config.toml
vocab_size = 524
bias = "qkv"
tie_word_embeddings = false
optimizer = "adamw"
Each number is 200 + 40 x the weight over its row's rms, rounded and kept within 0 to 999. Layers, rows and columns count from 0. The size before them is the row's rms in percent of the matrix's.

# down: layer 10 MLP down (transposed), 704x256, rms 0.138, rows 660-668, columns 0-255
# gate: layer 10 MLP gate, 704x256, rms 0.0937, rows 661-669, columns 0-255
# up: layer 10 MLP up, 704x256, rms 0.0951, rows 661-669, columns 0-255
down660,098,175,180,203,152,230,145,161,211,234,190,185,158,186,197,176,170,186,178,249,195,201,137,240,190,220,181,233,173,180,221,176,279,180,285,126,251,222,276,272,243,206,230,140,271,126,245,210,286,202,200,229,207,190,242,148,209,249,166,264,227,215,240,181,228,226,194,245,177,206,105,158,200,147,158,161,217,144,196,198,248,182,210,262,223,261,253,136,157,200,245,192,266,230,199,230,170,227,180,161,180,159,183,169,233,176,195,94,140,163,199,164,212,295,186,170,135,241,231,205,206,274,164,205,204,194,220,203,205,177,228,170,235,235,270,185,200,178,228,166,167,172,154,243,178,204,203,186,232,126,193,168,147,165,134,171,190,218,271,347,184,135,198,224,219,248,209,167,206,251,183,199,160,163,242,231,260,216,291,189,234,174,152,160,137,212,199,183,235,158,230,178,125,203,261,219,255,158,228,216,285,266,169,249,191,165,243,241,220,204,184,207,246,188,251,168,211,216,168,203,188,169,185,176,157,235,162,216,176,189,190,184,154,249,253,97,177,155,191,281,143,113,201,155,190,220,218,184,194,250,180,209,176,197,229,196,227
gate661,096,221,213,198,244,179,190,196,211,267,258,152,213,217,175,234,200,193,233,175,179,196,202,218,219,211,128,223,169,211,193,170,152,267,163,228,155,221,208,234,149,173,187,228,203,202,222,125,134,194,255,209,175,187,120,201,152,198,253,115,189,272,208,150,144,164,189,243,149,227,233,242,212,171,187,206,224,205,163,230,156,338,197,260,207,214,183,223,222,247,184,252,267,217,245,163,156,148,150,186,230,135,185,233,154,257,220,290,172,237,171,179,177,193,133,218,213,246,252,183,192,100,160,173,212,167,278,237,177,267,212,203,156,260,242,118,208,237,218,196,165,201,164,152,215,154,205,204,162,182,231,149,188,163,224,210,190,173,264,199,249,221,192,204,280,194,175,169,187,226,253,235,160,293,242,225,162,146,238,273,208,283,186,196,170,191,225,247,260,177,192,223,177,194,273,183,276,186,275,197,222,203,197,222,167,226,257,148,215,264,200,266,202,209,224,246,246,199,159,223,175,210,201,188,247,181,111,215,144,185,162,162,221,179,172,247,230,259,169,136,124,223,167,248,182,308,250,191,136,245,227,156,162,222,220,174,165
up661,099,171,155,201,132,180,161,243,198,165,251,146,165,228,191,189,207,209,218,183,211,278,220,161,191,173,244,177,216,144,188,221,169,231,213,192,199,169,178,225,152,204,202,171,117,132,215,127,191,152,184,154,216,233,129,137,147,167,212,191,170,181,186,210,166,258,232,206,255,116,225,213,85,119,158,208,160,249,154,121,184,176,235,209,179,207,184,178,267,203,265,184,227,188,156,194,213,255,169,153,267,196,262,191,238,189,196,169,192,225,199,77,197,231,154,165,200,221,179,281,170,224,235,209,152,213,189,108,188,239,165,212,205,226,220,194,247,201,198,182,263,302,162,222,210,207,170,139,178,284,132,179,273,129,190,163,248,232,187,188,225,186,221,207,182,207,213,201,209,170,189,210,228,211,180,225,210,118,216,152,185,144,213,208,190,219,227,209,214,163,152,212,212,182,207,196,177,239,245,228,247,150,220,155,142,98,158,196,216,211,147,174,159,179,178,126,94,187,203,292,190,286,207,304,172,203,184,226,147,226,298,194,277,153,265,187,203,181,222,213,284,228,253,217,178,171,177,164,198,199,188,180,188,176,199,177,241
down661,100,243,217,182,123,217,226,197,151,192,205,228,279,201,160,249,251,196,113,154,173,247,246,268,198,170,226,169,158,211,175,170,244,150,175,130,207,208,242,182,185,188,186,242,187,154,230,188,228,253,212,195,155,219,158,210,201,185,269,202,235,205,204,197,238,176,233,199,157,208,248,192,131,180,202,221,155,178,290,175,318,220,226,124,159,205,152,228,247,315,185,219,213,187,236,214,258,281,211,236,199,230,236,209,203,163,238,175,172,170,218,189,219,196,249,52,258,220,112,253,204,198,167,171,246,191,192,183,179,186,219,251,205,114,195,163,270,156,267,195,226,170,173,192,152,178,177,216,190,141,174,203,200,203,188,204,172,197,275,279,234,210,199,126,150,168,191,215,160,142,166,243,225,198,204,190,182,253,109,179,233,184,186,237,131,190,205,220,261,214,126,161,213,217,170,184,166,214,281,214,190,191,134,160,254,229,196,209,251,201,220,181,228,161,151,171,174,163,153,294,221,199,221,276,225,206,191,231,206,240,225,184,254,223,224,198,234,263,239,148,146,340,191,183,138,231,186,210,189,214,167,239,191,191,172,168,227
gate662,099,176,194,237,145,209,275,146,209,185,252,241,191,175,189,174,176,201,177,176,347,246,217,203,187,191,177,157,180,228,164,254,243,97,210,228,182,202,166,127,181,125,203,161,194,260,185,221,168,175,197,124,257,247,122,236,198,208,177,208,127,111,174,192,275,79,170,193,286,200,211,192,204,160,130,192,254,205,215,186,129,228,168,223,223,180,224,202,232,133,296,148,177,244,171,128,238,174,236,214,184,214,193,147,161,237,175,209,145,206,170,250,151,180,117,187,224,197,184,222,205,253,161,119,109,227,166,196,208,155,219,168,247,217,178,131,83,134,176,206,175,227,156,229,234,229,186,92,182,203,177,183,255,221,192,205,196,206,230,176,174,219,178,180,176,217,151,185,283,160,190,203,182,130,173,175,164,180,243,222,211,188,251,229,170,227,198,220,115,176,185,175,170,162,155,219,117,163,202,190,209,241,175,169,267,173,160,168,205,229,211,263,152,188,223,197,216,180,198,221,178,234,210,192,183,212,140,248,208,181,196,175,176,221,226,293,182,245,226,185,238,209,155,217,181,231,180,212,153,193,229,243,187,218,148,250,208
up662,100,136,170,217,205,146,254,199,192,154,178,178,130,193,232,194,154,235,217,250,231,223,205,176,150,204,183,183,136,144,288,183,220,154,182,180,257,230,249,221,225,218,198,185,154,169,179,221,153,176,217,104,190,225,267,255,165,211,203,153,182,237,182,226,149,304,215,203,126,170,241,151,194,225,224,183,194,56,216,261,188,230,120,161,257,178,226,178,269,244,115,199,192,205,213,201,182,179,212,166,184,251,175,205,169,244,167,172,240,217,200,262,185,163,216,208,188,214,189,203,229,261,189,173,95,164,213,189,191,233,189,197,153,239,235,183,138,191,251,257,182,267,207,266,181,97,239,179,215,165,150,169,241,149,184,163,224,139,235,188,222,208,231,181,231,223,123,133,208,127,223,237,190,102,271,214,182,194,215,227,225,210,231,168,134,221,236,213,191,208,239,225,181,203,261,172,201,249,218,199,217,243,192,139,264,286,156,190,212,247,201,264,231,184,155,306,244,134,203,188,148,218,234,218,177,181,179,207,267,173,163,173,212,188,221,234,190,220,275,123,178,159,209,242,189,185,179,190,219,145,280,186,245,236,196,232,165
down662,102,241,184,237,265,196,167,290,150,233,261,244,209,184,211,228,215,235,218,203,224,199,203,243,153,181,225,225,138,204,190,246,206,225,183,136,255,158,221,262,161,207,232,216,183,227,179,200,199,208,205,251,194,189,212,197,172,171,215,167,218,266,248,228,280,208,199,229,103,235,252,161,210,254,200,198,215,213,208,233,191,216,172,227,244,208,173,173,236,268,230,278,208,254,185,160,141,262,209,141,246,145,179,270,185,252,207,241,161,206,308,159,230,206,274,193,238,294,206,120,224,254,191,192,221,241,158,204,225,283,164,173,200,171,133,227,199,234,207,197,197,254,115,171,200,167,192,204,123,173,211,207,173,223,186,188,217,254,241,0,240,146,231,124,155,168,125,188,218,261,169,235,205,208,198,178,243,181,138,192,167,169,227,183,187,179,161,218,162,193,229,166,179,254,187,235,206,152,228,245,236,196,133,250,179,172,176,265,212,185,162,237,156,210,225,218,230,147,226,173,322,204,187,191,255,149,235,190,164,180,230,172,181,208,197,200,161,213,252,189,165,136,266,234,166,208,134,184,199,222,199,211,181,207,210,214,182
gate663,102,190,245,260,262,233,175,249,244,199,213,205,173,216,149,160,197,117,202,218,159,220,192,191,144,223,168,181,218,114,196,215,158,174,215,204,150,302,188,233,208,161,224,178,185,221,223,245,166,218,257,240,246,233,202,151,208,97,195,197,205,230,178,219,273,208,185,240,210,150,189,277,233,223,151,227,261,164,221,165,213,251,207,131,175,207,241,136,161,154,204,188,213,222,182,217,189,200,176,232,309,219,173,292,242,198,229,166,236,203,223,154,127,137,208,168,159,262,236,112,227,250,247,192,188,187,206,194,218,232,138,184,156,162,199,155,194,173,159,260,233,177,206,266,214,153,113,180,223,157,151,236,239,229,274,147,178,226,180,181,218,213,150,184,237,231,212,177,201,188,185,145,144,180,191,175,256,122,226,87,147,195,173,214,180,209,232,224,150,211,215,169,150,185,234,200,224,199,63,202,198,137,224,249,126,235,294,193,225,208,202,184,240,257,207,164,302,195,193,289,191,247,222,174,249,179,200,231,233,157,144,225,218,226,215,236,190,138,151,242,228,207,200,256,153,195,254,197,168,189,214,239,181,171,186,210,258
up663,100,238,253,224,267,173,242,227,241,122,215,217,164,186,155,268,164,202,215,236,154,204,90,147,205,186,145,169,243,158,173,197,205,251,201,167,221,218,272,207,168,200,222,189,228,182,233,188,246,118,137,262,224,225,194,161,184,160,190,292,211,230,171,177,203,163,193,169,231,188,231,136,166,172,162,177,255,151,220,173,211,172,152,148,150,148,182,272,193,200,146,254,179,170,198,208,144,267,190,262,233,187,88,185,177,168,138,179,148,139,273,252,202,225,186,209,167,195,189,179,155,212,196,181,227,128,153,261,122,234,116,175,171,192,137,192,211,105,175,163,136,167,208,213,241,190,220,84,215,148,82,213,213,191,136,185,234,256,252,208,229,162,199,233,171,225,203,145,228,214,263,162,251,200,158,244,193,193,178,193,205,184,174,225,129,240,191,142,112,227,222,147,178,203,214,166,217,217,213,243,176,173,173,228,191,213,236,241,279,162,225,228,111,158,219,207,173,180,178,200,168,194,243,232,273,194,221,194,230,216,142,213,179,138,219,225,178,193,202,196,153,163,135,194,168,229,228,215,169,138,221,165,179,210,122,182,210
down663,100,212,167,165,213,175,228,278,218,152,233,207,220,255,176,216,177,202,179,187,218,210,245,201,177,248,158,265,211,222,190,227,170,157,241,243,213,180,204,182,161,260,236,180,193,193,264,138,176,189,158,240,210,229,265,192,225,230,274,197,231,173,260,211,204,191,202,213,201,219,202,281,259,188,226,131,208,181,196,232,181,241,212,153,249,223,193,145,236,147,269,137,181,238,123,138,190,238,218,294,197,212,182,246,166,202,143,203,150,148,241,199,188,230,246,211,155,121,155,191,278,131,140,192,168,180,262,248,289,189,293,166,130,186,220,171,178,178,185,174,191,162,222,246,275,227,207,255,199,259,182,216,192,251,236,154,183,205,100,68,163,234,87,177,261,213,173,164,238,106,288,204,194,183,137,238,195,224,207,195,177,253,204,235,182,195,257,179,203,160,238,197,234,172,176,177,213,165,189,214,188,145,238,110,154,221,269,174,228,228,173,231,171,199,153,239,199,200,169,185,152,226,272,149,159,166,269,209,246,211,213,276,176,185,153,229,197,147,200,188,184,182,202,256,165,260,159,252,164,167,206,214,199,224,226,211,232
gate664,108,252,142,147,292,194,275,201,197,300,193,273,218,149,212,230,198,269,216,173,199,189,189,154,221,172,240,252,142,176,209,208,154,186,234,257,131,228,192,157,211,197,192,180,181,175,156,244,145,238,215,236,204,146,218,230,226,212,250,213,164,228,191,135,183,174,223,177,166,236,212,179,188,184,287,219,144,252,184,185,174,212,213,281,219,200,140,188,171,180,182,233,234,234,187,222,183,222,191,201,264,234,174,177,280,184,177,236,234,138,182,146,275,151,236,176,172,217,207,207,220,169,199,203,255,167,198,182,160,120,225,136,181,143,167,223,202,180,153,202,231,204,244,236,224,215,183,136,141,243,216,289,120,146,108,210,196,229,176,234,226,126,154,187,242,248,303,199,277,241,205,192,219,235,118,216,209,235,204,225,291,150,231,138,202,166,191,228,209,246,220,164,159,212,163,190,186,179,194,219,211,197,175,128,172,253,176,184,142,255,136,195,208,203,160,249,238,249,201,98,263,266,212,187,262,127,218,183,135,247,66,209,243,196,180,239,163,241,199,259,214,216,179,180,211,201,153,185,225,198,240,174,236,177,202,229,195
up664,103,146,238,165,161,233,208,198,153,249,199,231,186,231,173,174,215,240,180,239,255,226,216,154,171,225,267,220,228,216,180,236,190,201,218,184,168,150,103,148,375,196,159,235,154,193,268,138,275,229,142,219,247,184,197,175,183,228,174,171,231,100,211,188,245,225,157,191,204,155,246,238,190,210,190,228,212,261,175,177,146,266,237,188,183,177,156,212,130,129,245,170,239,227,209,211,218,155,211,163,168,210,242,170,188,130,179,185,206,216,166,193,176,175,190,196,122,147,254,242,271,255,209,224,295,209,188,210,241,244,281,214,296,293,172,198,215,240,281,194,195,194,204,206,228,157,126,202,180,175,189,172,178,164,154,193,195,246,196,188,228,149,206,231,149,197,265,180,263,198,119,144,158,190,177,258,203,181,149,188,244,172,231,209,185,187,172,138,267,157,248,248,223,195,154,140,201,141,194,171,200,188,185,198,178,116,244,200,200,226,273,246,232,197,208,294,121,210,186,192,154,173,192,233,222,174,185,195,146,169,267,128,214,242,201,182,200,207,192,196,199,210,227,144,178,202,217,205,198,108,234,181,165,230,245,162,174
down664,102,158,228,202,237,167,263,181,175,200,221,183,231,192,222,171,220,214,211,183,200,169,214,182,198,200,203,230,242,184,191,166,118,153,185,238,232,105,180,266,215,289,219,274,207,259,118,182,184,240,163,171,220,202,174,179,152,191,161,254,169,199,264,217,123,209,137,181,142,161,177,263,153,225,200,280,187,122,248,211,219,157,179,182,202,122,190,270,185,233,216,218,168,171,206,165,181,167,179,162,346,184,254,185,165,250,189,202,183,169,176,218,217,191,215,174,198,228,158,190,221,141,182,133,160,287,195,215,250,162,278,193,212,193,150,217,155,192,178,100,210,196,171,164,155,210,227,159,263,217,163,173,193,178,222,227,204,239,248,228,229,230,181,169,214,158,179,169,127,173,252,175,308,228,174,173,158,256,204,181,201,196,139,146,166,267,219,205,138,216,176,194,207,316,260,129,250,265,184,135,189,216,237,193,205,190,269,231,182,148,132,177,188,183,168,177,182,219,197,156,178,181,221,224,208,150,209,160,164,184,165,191,185,184,205,185,159,206,228,307,93,203,173,207,136,229,156,258,169,152,226,177,160,156,252,212,189
gate665,103,228,105,279,246,87,254,205,219,200,223,250,221,233,221,171,177,196,250,169,227,191,135,206,159,185,128,168,246,165,238,234,211,274,241,193,188,157,184,102,216,206,204,184,179,123,245,204,213,147,234,200,270,170,182,247,204,204,194,183,182,111,145,239,160,139,233,213,207,167,212,217,231,141,236,241,242,220,248,184,183,207,199,282,190,164,167,137,145,185,187,214,122,215,306,202,202,156,212,171,172,158,213,236,163,206,191,186,240,183,193,288,81,223,199,154,173,248,280,154,238,201,256,245,206,189,167,177,274,194,249,248,207,208,133,167,127,231,153,235,200,209,154,161,270,227,223,183,171,184,204,185,193,197,253,163,205,141,204,151,247,171,148,144,245,180,261,194,191,247,184,244,89,182,155,159,151,179,255,237,181,155,165,272,204,247,165,176,169,183,244,254,224,197,188,183,192,152,196,200,230,203,190,274,176,262,144,121,225,239,132,242,165,199,185,183,143,203,152,177,178,177,182,167,245,185,183,174,162,192,206,181,189,229,180,215,177,204,210,172,219,154,209,204,179,221,261,209,133,276,208,168,199,218,256,188,170
up665,100,251,97,152,216,249,217,195,173,183,223,177,148,195,210,235,105,213,131,263,183,148,289,249,178,159,228,158,247,207,214,153,223,280,185,184,167,232,209,158,241,205,263,206,223,156,203,203,203,268,282,224,221,204,138,233,178,199,202,186,201,195,158,263,169,226,231,251,181,206,215,241,190,175,243,265,239,213,217,236,256,204,106,187,187,203,192,194,220,205,182,212,246,195,221,178,235,228,272,191,140,187,224,140,169,143,137,229,162,210,167,227,150,131,238,189,211,123,193,241,191,201,220,225,185,188,197,223,211,240,198,179,232,168,262,192,148,126,201,249,262,183,128,134,209,117,193,270,196,212,237,202,169,269,191,225,183,170,205,206,198,156,125,144,211,204,236,115,185,188,198,203,114,202,269,260,207,286,232,162,98,162,106,253,176,246,183,208,223,155,194,218,167,175,155,208,186,214,263,219,167,140,205,173,264,247,197,254,224,201,152,188,172,158,162,206,265,217,222,190,131,293,254,226,220,171,163,253,225,123,180,216,215,187,165,205,229,256,225,177,186,230,197,234,122,250,207,219,189,158,187,156,221,167,189,223,141
down665,101,198,212,202,203,204,224,236,246,207,140,164,176,213,199,164,160,197,165,180,233,151,222,142,228,221,193,131,209,238,116,190,163,198,252,190,245,165,215,306,165,199,178,223,212,296,237,255,190,180,206,179,217,202,177,185,173,192,249,224,106,151,219,169,164,275,211,272,248,160,148,237,231,189,291,263,166,244,134,175,188,250,172,187,158,202,205,233,221,219,148,243,186,213,243,185,245,193,178,135,207,204,143,214,172,144,137,177,123,213,191,227,204,211,216,198,163,176,196,186,172,271,138,187,262,223,177,173,163,221,183,151,102,223,233,202,204,169,221,253,201,185,209,255,190,240,209,239,190,206,156,211,155,253,154,224,161,196,198,105,130,159,166,188,157,148,219,156,128,158,200,176,221,274,222,260,181,181,164,202,163,239,269,174,233,212,223,180,213,188,236,268,137,138,196,263,262,245,231,238,224,202,226,134,260,176,225,152,213,185,218,232,198,128,146,302,267,211,199,227,234,147,129,197,169,208,147,177,191,214,162,216,248,198,242,109,204,171,257,198,161,251,248,147,182,220,96,241,192,202,202,194,232,249,237,218,131
gate666,097,226,203,213,219,261,185,250,202,214,188,198,156,214,170,248,191,213,222,174,189,159,199,274,141,240,260,108,196,137,200,219,218,203,184,223,163,217,214,216,231,235,86,185,155,187,191,259,196,248,229,116,215,185,213,250,227,211,229,236,148,176,236,204,212,162,236,180,246,202,200,177,200,175,192,206,230,178,248,146,233,109,134,143,189,246,108,171,232,235,197,160,203,232,250,235,168,245,106,197,217,206,314,160,185,236,184,189,225,173,152,131,287,243,125,181,250,186,223,165,248,243,220,270,237,243,213,197,210,202,158,181,207,126,153,159,196,181,133,266,211,249,264,161,171,258,158,216,236,190,191,164,240,188,186,227,171,216,186,188,207,211,187,136,136,217,214,217,179,176,190,236,152,154,131,193,201,244,179,238,180,251,251,269,164,262,155,156,234,226,183,260,240,174,229,283,182,224,209,217,216,269,212,214,219,165,136,227,220,155,204,129,276,150,169,189,197,191,178,196,221,156,175,189,230,221,164,180,165,133,237,176,225,188,226,230,168,225,196,185,144,164,144,200,90,257,223,177,321,147,227,172,199,211,174,186,121
up666,096,213,184,212,170,190,194,248,194,196,216,176,261,196,235,133,226,199,292,252,165,226,169,183,150,249,210,215,257,122,213,197,202,235,231,215,174,267,154,198,179,242,179,192,245,205,245,256,159,185,236,275,231,172,130,127,226,230,159,216,188,250,184,229,241,191,270,196,183,264,120,285,293,190,184,216,130,172,168,202,156,167,236,215,172,199,268,217,203,148,271,179,149,208,242,210,202,334,228,155,208,263,129,173,199,206,188,220,148,253,180,226,232,228,228,206,121,177,191,134,89,189,211,235,204,191,143,234,176,136,260,174,207,244,172,249,247,180,234,229,200,236,148,224,202,157,219,197,188,185,157,205,203,202,203,178,222,153,126,166,176,203,186,247,168,212,221,262,268,193,100,158,207,165,237,209,192,278,191,164,195,167,229,195,166,205,203,147,168,191,198,208,217,247,243,212,173,237,164,179,147,188,189,210,133,253,181,179,168,161,182,277,133,187,186,243,120,236,237,155,251,241,234,222,170,142,204,160,170,219,167,233,310,220,161,246,177,220,207,199,178,226,248,197,207,117,220,245,157,173,239,209,245,267,191,201,242
down666,100,126,219,258,196,152,99,252,195,171,240,270,205,149,126,183,220,193,212,164,160,176,217,162,224,239,183,221,163,193,181,285,212,196,207,194,272,225,229,200,184,191,267,196,183,259,174,227,238,227,203,194,168,161,186,193,164,205,182,230,184,211,156,223,201,271,219,166,151,251,189,243,128,158,192,173,193,219,233,184,234,178,206,131,190,227,168,222,143,174,152,204,212,162,154,205,227,261,244,198,225,211,160,248,209,168,233,216,272,225,243,208,186,213,198,247,201,299,152,141,169,205,205,133,191,181,144,206,261,197,209,235,227,205,140,213,205,184,250,163,215,220,223,155,173,214,209,112,173,175,138,197,131,232,223,206,262,205,140,432,202,210,192,143,175,184,264,186,244,218,209,269,172,189,189,244,216,237,251,191,202,186,221,219,191,237,215,168,216,231,214,244,231,131,242,203,187,170,86,228,158,280,203,271,188,203,217,221,213,263,200,205,167,228,217,212,129,233,138,260,197,196,205,199,147,193,287,169,149,159,147,242,202,255,179,213,163,145,207,212,196,184,180,202,175,100,162,187,212,179,197,193,194,129,174,178,234
gate667,097,201,187,225,227,162,192,257,230,164,264,187,156,216,228,129,174,206,210,210,238,216,263,244,198,132,201,211,190,200,222,276,180,197,151,206,187,237,213,193,219,213,194,191,171,218,204,230,171,225,170,132,220,217,198,227,164,227,157,191,219,170,197,213,140,187,236,150,216,192,222,163,146,116,267,299,107,239,214,181,286,246,202,216,204,180,163,137,243,235,151,211,94,131,149,150,193,179,218,146,200,218,153,189,198,230,210,194,175,200,205,286,192,133,185,184,194,225,180,183,268,189,156,239,141,178,140,212,296,240,216,113,207,182,249,249,154,177,208,222,157,187,172,219,259,163,202,244,249,129,171,246,227,251,279,153,195,172,176,197,221,268,176,232,258,186,189,250,185,215,146,218,251,212,186,160,101,308,250,177,150,161,199,281,193,185,168,156,176,229,179,234,239,200,119,140,153,130,214,168,153,200,268,238,218,172,221,237,256,154,193,206,169,228,294,186,254,224,156,176,244,200,220,256,191,223,193,233,185,211,196,259,164,208,141,219,188,232,269,177,177,138,190,216,169,229,218,193,121,242,182,181,170,233,237,131,172
up667,097,129,211,197,156,237,177,156,142,208,187,194,267,199,269,299,178,238,186,191,246,166,219,217,204,162,167,192,174,279,221,234,150,194,263,223,217,258,166,153,134,171,118,191,228,144,234,224,181,159,230,225,223,245,193,193,168,276,203,217,209,181,267,153,211,192,147,188,235,260,250,185,251,178,169,195,179,179,271,260,184,241,202,279,145,140,160,242,219,171,236,226,165,221,162,102,164,139,163,233,214,233,230,216,188,176,166,189,250,228,192,188,241,269,152,263,182,194,192,196,229,208,148,169,208,85,176,171,173,256,238,217,256,152,171,189,279,176,130,260,157,142,173,165,173,204,185,225,200,211,221,174,260,168,266,191,238,184,143,215,181,178,269,163,287,150,193,184,304,210,137,294,162,175,247,230,165,195,146,218,178,239,212,215,198,203,251,179,186,150,167,174,233,179,187,173,184,187,165,161,234,161,209,158,174,120,152,177,224,238,236,183,231,205,196,155,289,195,232,204,217,250,193,206,208,161,242,210,271,217,124,141,211,150,144,188,178,199,105,194,262,209,191,200,262,209,209,179,199,219,193,135,193,171,207,242,181
down667,097,211,206,184,124,148,184,212,188,186,106,260,194,136,224,182,135,229,146,193,229,205,149,212,226,213,137,225,224,176,292,166,222,188,180,191,194,221,256,87,174,264,198,228,174,209,190,150,215,250,257,114,210,144,234,195,197,164,211,239,205,193,209,176,222,207,121,137,187,187,222,197,149,200,182,207,237,209,246,162,213,224,165,240,226,237,224,141,170,148,220,187,220,211,260,142,217,208,293,239,213,240,271,160,232,216,229,289,241,131,225,191,168,222,228,188,255,173,173,151,231,167,197,221,166,160,156,146,130,188,133,170,188,245,271,153,200,256,197,138,217,216,243,273,210,231,212,187,187,179,199,178,180,230,206,218,108,231,221,208,193,215,153,154,210,180,247,200,102,169,213,133,209,147,194,154,159,262,232,195,187,115,279,241,200,186,230,132,213,160,223,160,232,213,178,272,192,246,175,325,235,230,203,141,179,200,133,214,211,212,184,227,226,196,198,276,162,194,237,135,188,127,222,179,205,166,204,158,275,252,201,201,221,193,208,207,228,218,149,283,199,182,242,260,129,161,231,248,196,204,141,236,238,210,185,184,222
gate668,101,160,89,147,207,211,209,228,213,207,258,180,140,256,85,155,178,211,217,136,190,162,215,197,228,277,138,208,166,135,192,246,232,217,187,170,190,246,185,176,219,213,220,158,227,212,181,201,213,189,154,180,275,234,164,254,211,188,110,146,227,245,191,192,207,172,211,156,186,228,188,196,152,125,214,206,234,173,164,201,148,236,257,214,262,117,192,219,181,206,232,169,222,262,243,229,97,249,271,102,183,246,234,205,277,231,157,224,174,218,213,212,139,220,197,214,191,221,244,158,177,203,173,239,263,177,162,221,189,234,199,247,201,227,144,130,226,206,137,203,166,227,205,199,225,197,190,190,178,239,282,117,184,200,206,232,191,177,199,180,243,235,218,222,220,226,152,143,130,224,264,142,174,199,238,258,148,203,209,212,245,305,195,234,153,176,219,230,95,199,213,216,222,233,174,238,194,214,205,239,226,120,244,151,278,193,173,176,159,239,176,191,137,223,222,257,213,184,185,131,237,151,221,240,132,118,196,202,181,210,169,181,142,185,210,305,167,200,219,181,179,183,133,224,189,163,255,226,152,202,178,159,123,213,243,192,230
up668,102,153,150,198,198,276,179,197,180,166,231,198,228,258,228,212,225,144,161,259,205,218,196,194,193,148,265,238,203,151,169,253,279,147,206,252,158,201,263,219,200,183,211,149,222,232,135,167,198,152,199,278,228,255,220,263,198,185,179,246,274,161,120,249,284,248,196,127,226,198,199,215,166,227,174,241,207,171,142,227,235,195,209,158,178,130,243,160,153,231,163,228,240,191,188,267,143,199,226,179,192,199,143,200,272,173,237,209,199,128,175,213,206,173,217,290,251,148,197,225,249,171,255,211,188,183,123,83,284,268,196,158,256,240,246,132,154,221,264,138,217,151,308,198,180,187,251,252,210,184,192,207,218,229,248,186,189,215,223,224,165,154,222,142,183,234,187,198,195,181,180,111,198,258,97,198,188,129,196,234,117,245,275,207,162,224,182,260,208,153,114,224,219,269,173,175,185,204,196,197,189,172,130,126,212,181,216,198,199,174,220,180,137,216,207,175,173,142,212,216,176,144,212,201,186,182,212,212,213,206,205,227,245,171,178,176,218,168,271,195,202,184,199,192,184,200,243,236,209,146,211,253,176,155,268,225,186
down668,101,197,163,195,90,205,215,153,202,260,224,283,242,272,211,238,239,206,267,270,200,210,197,276,191,229,173,222,87,279,241,166,230,167,190,196,202,190,194,175,167,224,244,283,131,176,211,189,193,173,172,260,194,184,219,175,190,243,126,184,225,196,157,206,200,256,186,202,117,232,219,220,169,277,230,196,179,266,223,260,150,198,258,216,126,198,215,163,188,293,241,192,241,233,226,244,197,234,272,173,186,238,226,167,193,220,194,115,225,231,151,109,134,195,196,204,198,189,285,146,258,180,213,195,152,197,112,207,163,207,240,207,261,212,160,223,155,221,277,232,171,208,213,167,194,180,157,185,161,213,196,200,196,187,160,130,173,167,190,178,92,286,200,195,186,257,189,235,230,255,236,187,219,197,222,132,226,148,170,226,200,164,172,196,156,173,148,179,238,230,155,163,220,269,235,190,205,294,171,179,260,191,113,205,131,168,205,184,222,219,239,231,187,197,200,220,157,216,153,205,130,222,213,213,225,237,232,206,130,256,234,215,155,268,209,164,227,243,232,189,151,141,214,213,192,216,186,166,237,176,218,207,203,248,228,146,268
gate669,096,148,275,143,219,177,311,185,124,210,246,180,220,175,191,105,226,237,236,124,195,206,201,249,183,176,154,204,237,167,216,164,241,243,194,190,211,245,213,208,166,224,191,234,215,151,140,237,183,227,247,166,202,209,129,227,234,191,177,133,224,157,150,287,215,150,179,238,225,160,211,167,200,166,141,263,186,243,163,207,186,268,205,193,176,275,249,241,128,192,147,256,172,172,165,174,220,193,238,175,255,146,210,126,111,236,176,231,172,223,208,150,161,151,207,178,264,225,235,234,246,250,199,176,157,157,292,242,235,202,186,160,172,249,257,186,177,202,214,233,158,263,173,148,144,181,178,262,187,253,175,177,195,107,180,245,188,188,205,200,163,251,174,183,214,222,195,198,168,232,186,167,198,109,209,210,256,128,204,180,245,243,209,243,238,167,218,269,209,263,210,182,263,188,141,266,214,176,234,207,199,177,221,253,256,207,200,214,186,283,106,197,283,171,166,226,185,230,171,265,183,277,219,183,173,240,181,207,152,165,208,217,184,209,181,240,202,266,127,139,197,197,270,231,165,256,225,161,166,226,253,207,253,203,151,215,210
up669,094,228,200,167,268,228,174,206,146,205,164,192,216,189,160,167,204,235,234,144,148,176,233,234,220,225,226,200,150,247,253,150,217,164,141,214,200,199,208,226,253,191,214,258,141,244,186,218,212,175,153,189,208,205,195,178,227,303,216,142,140,208,162,222,208,216,188,141,289,165,157,181,128,197,221,218,152,231,175,216,204,245,203,91,178,229,206,275,165,182,193,154,230,194,189,236,206,220,210,184,123,191,230,231,168,203,220,220,185,309,249,289,170,237,203,257,173,173,221,128,166,209,222,243,181,214,194,292,164,142,185,218,256,130,186,221,160,235,208,138,237,213,168,166,215,229,213,237,229,201,147,231,224,147,165,177,248,208,223,142,179,202,242,172,338,228,181,220,195,182,186,191,163,262,304,194,165,301,208,271,156,191,257,162,256,158,197,255,150,261,222,264,228,239,195,219,221,177,169,255,211,191,162,242,193,180,200,214,176,301,220,196,209,214,216,169,229,236,271,190,162,140,224,234,150,159,166,213,213,131,191,218,197,173,152,217,185,221,120,241,178,254,182,121,288,206,234,189,177,157,235,156,157,246,208,176,255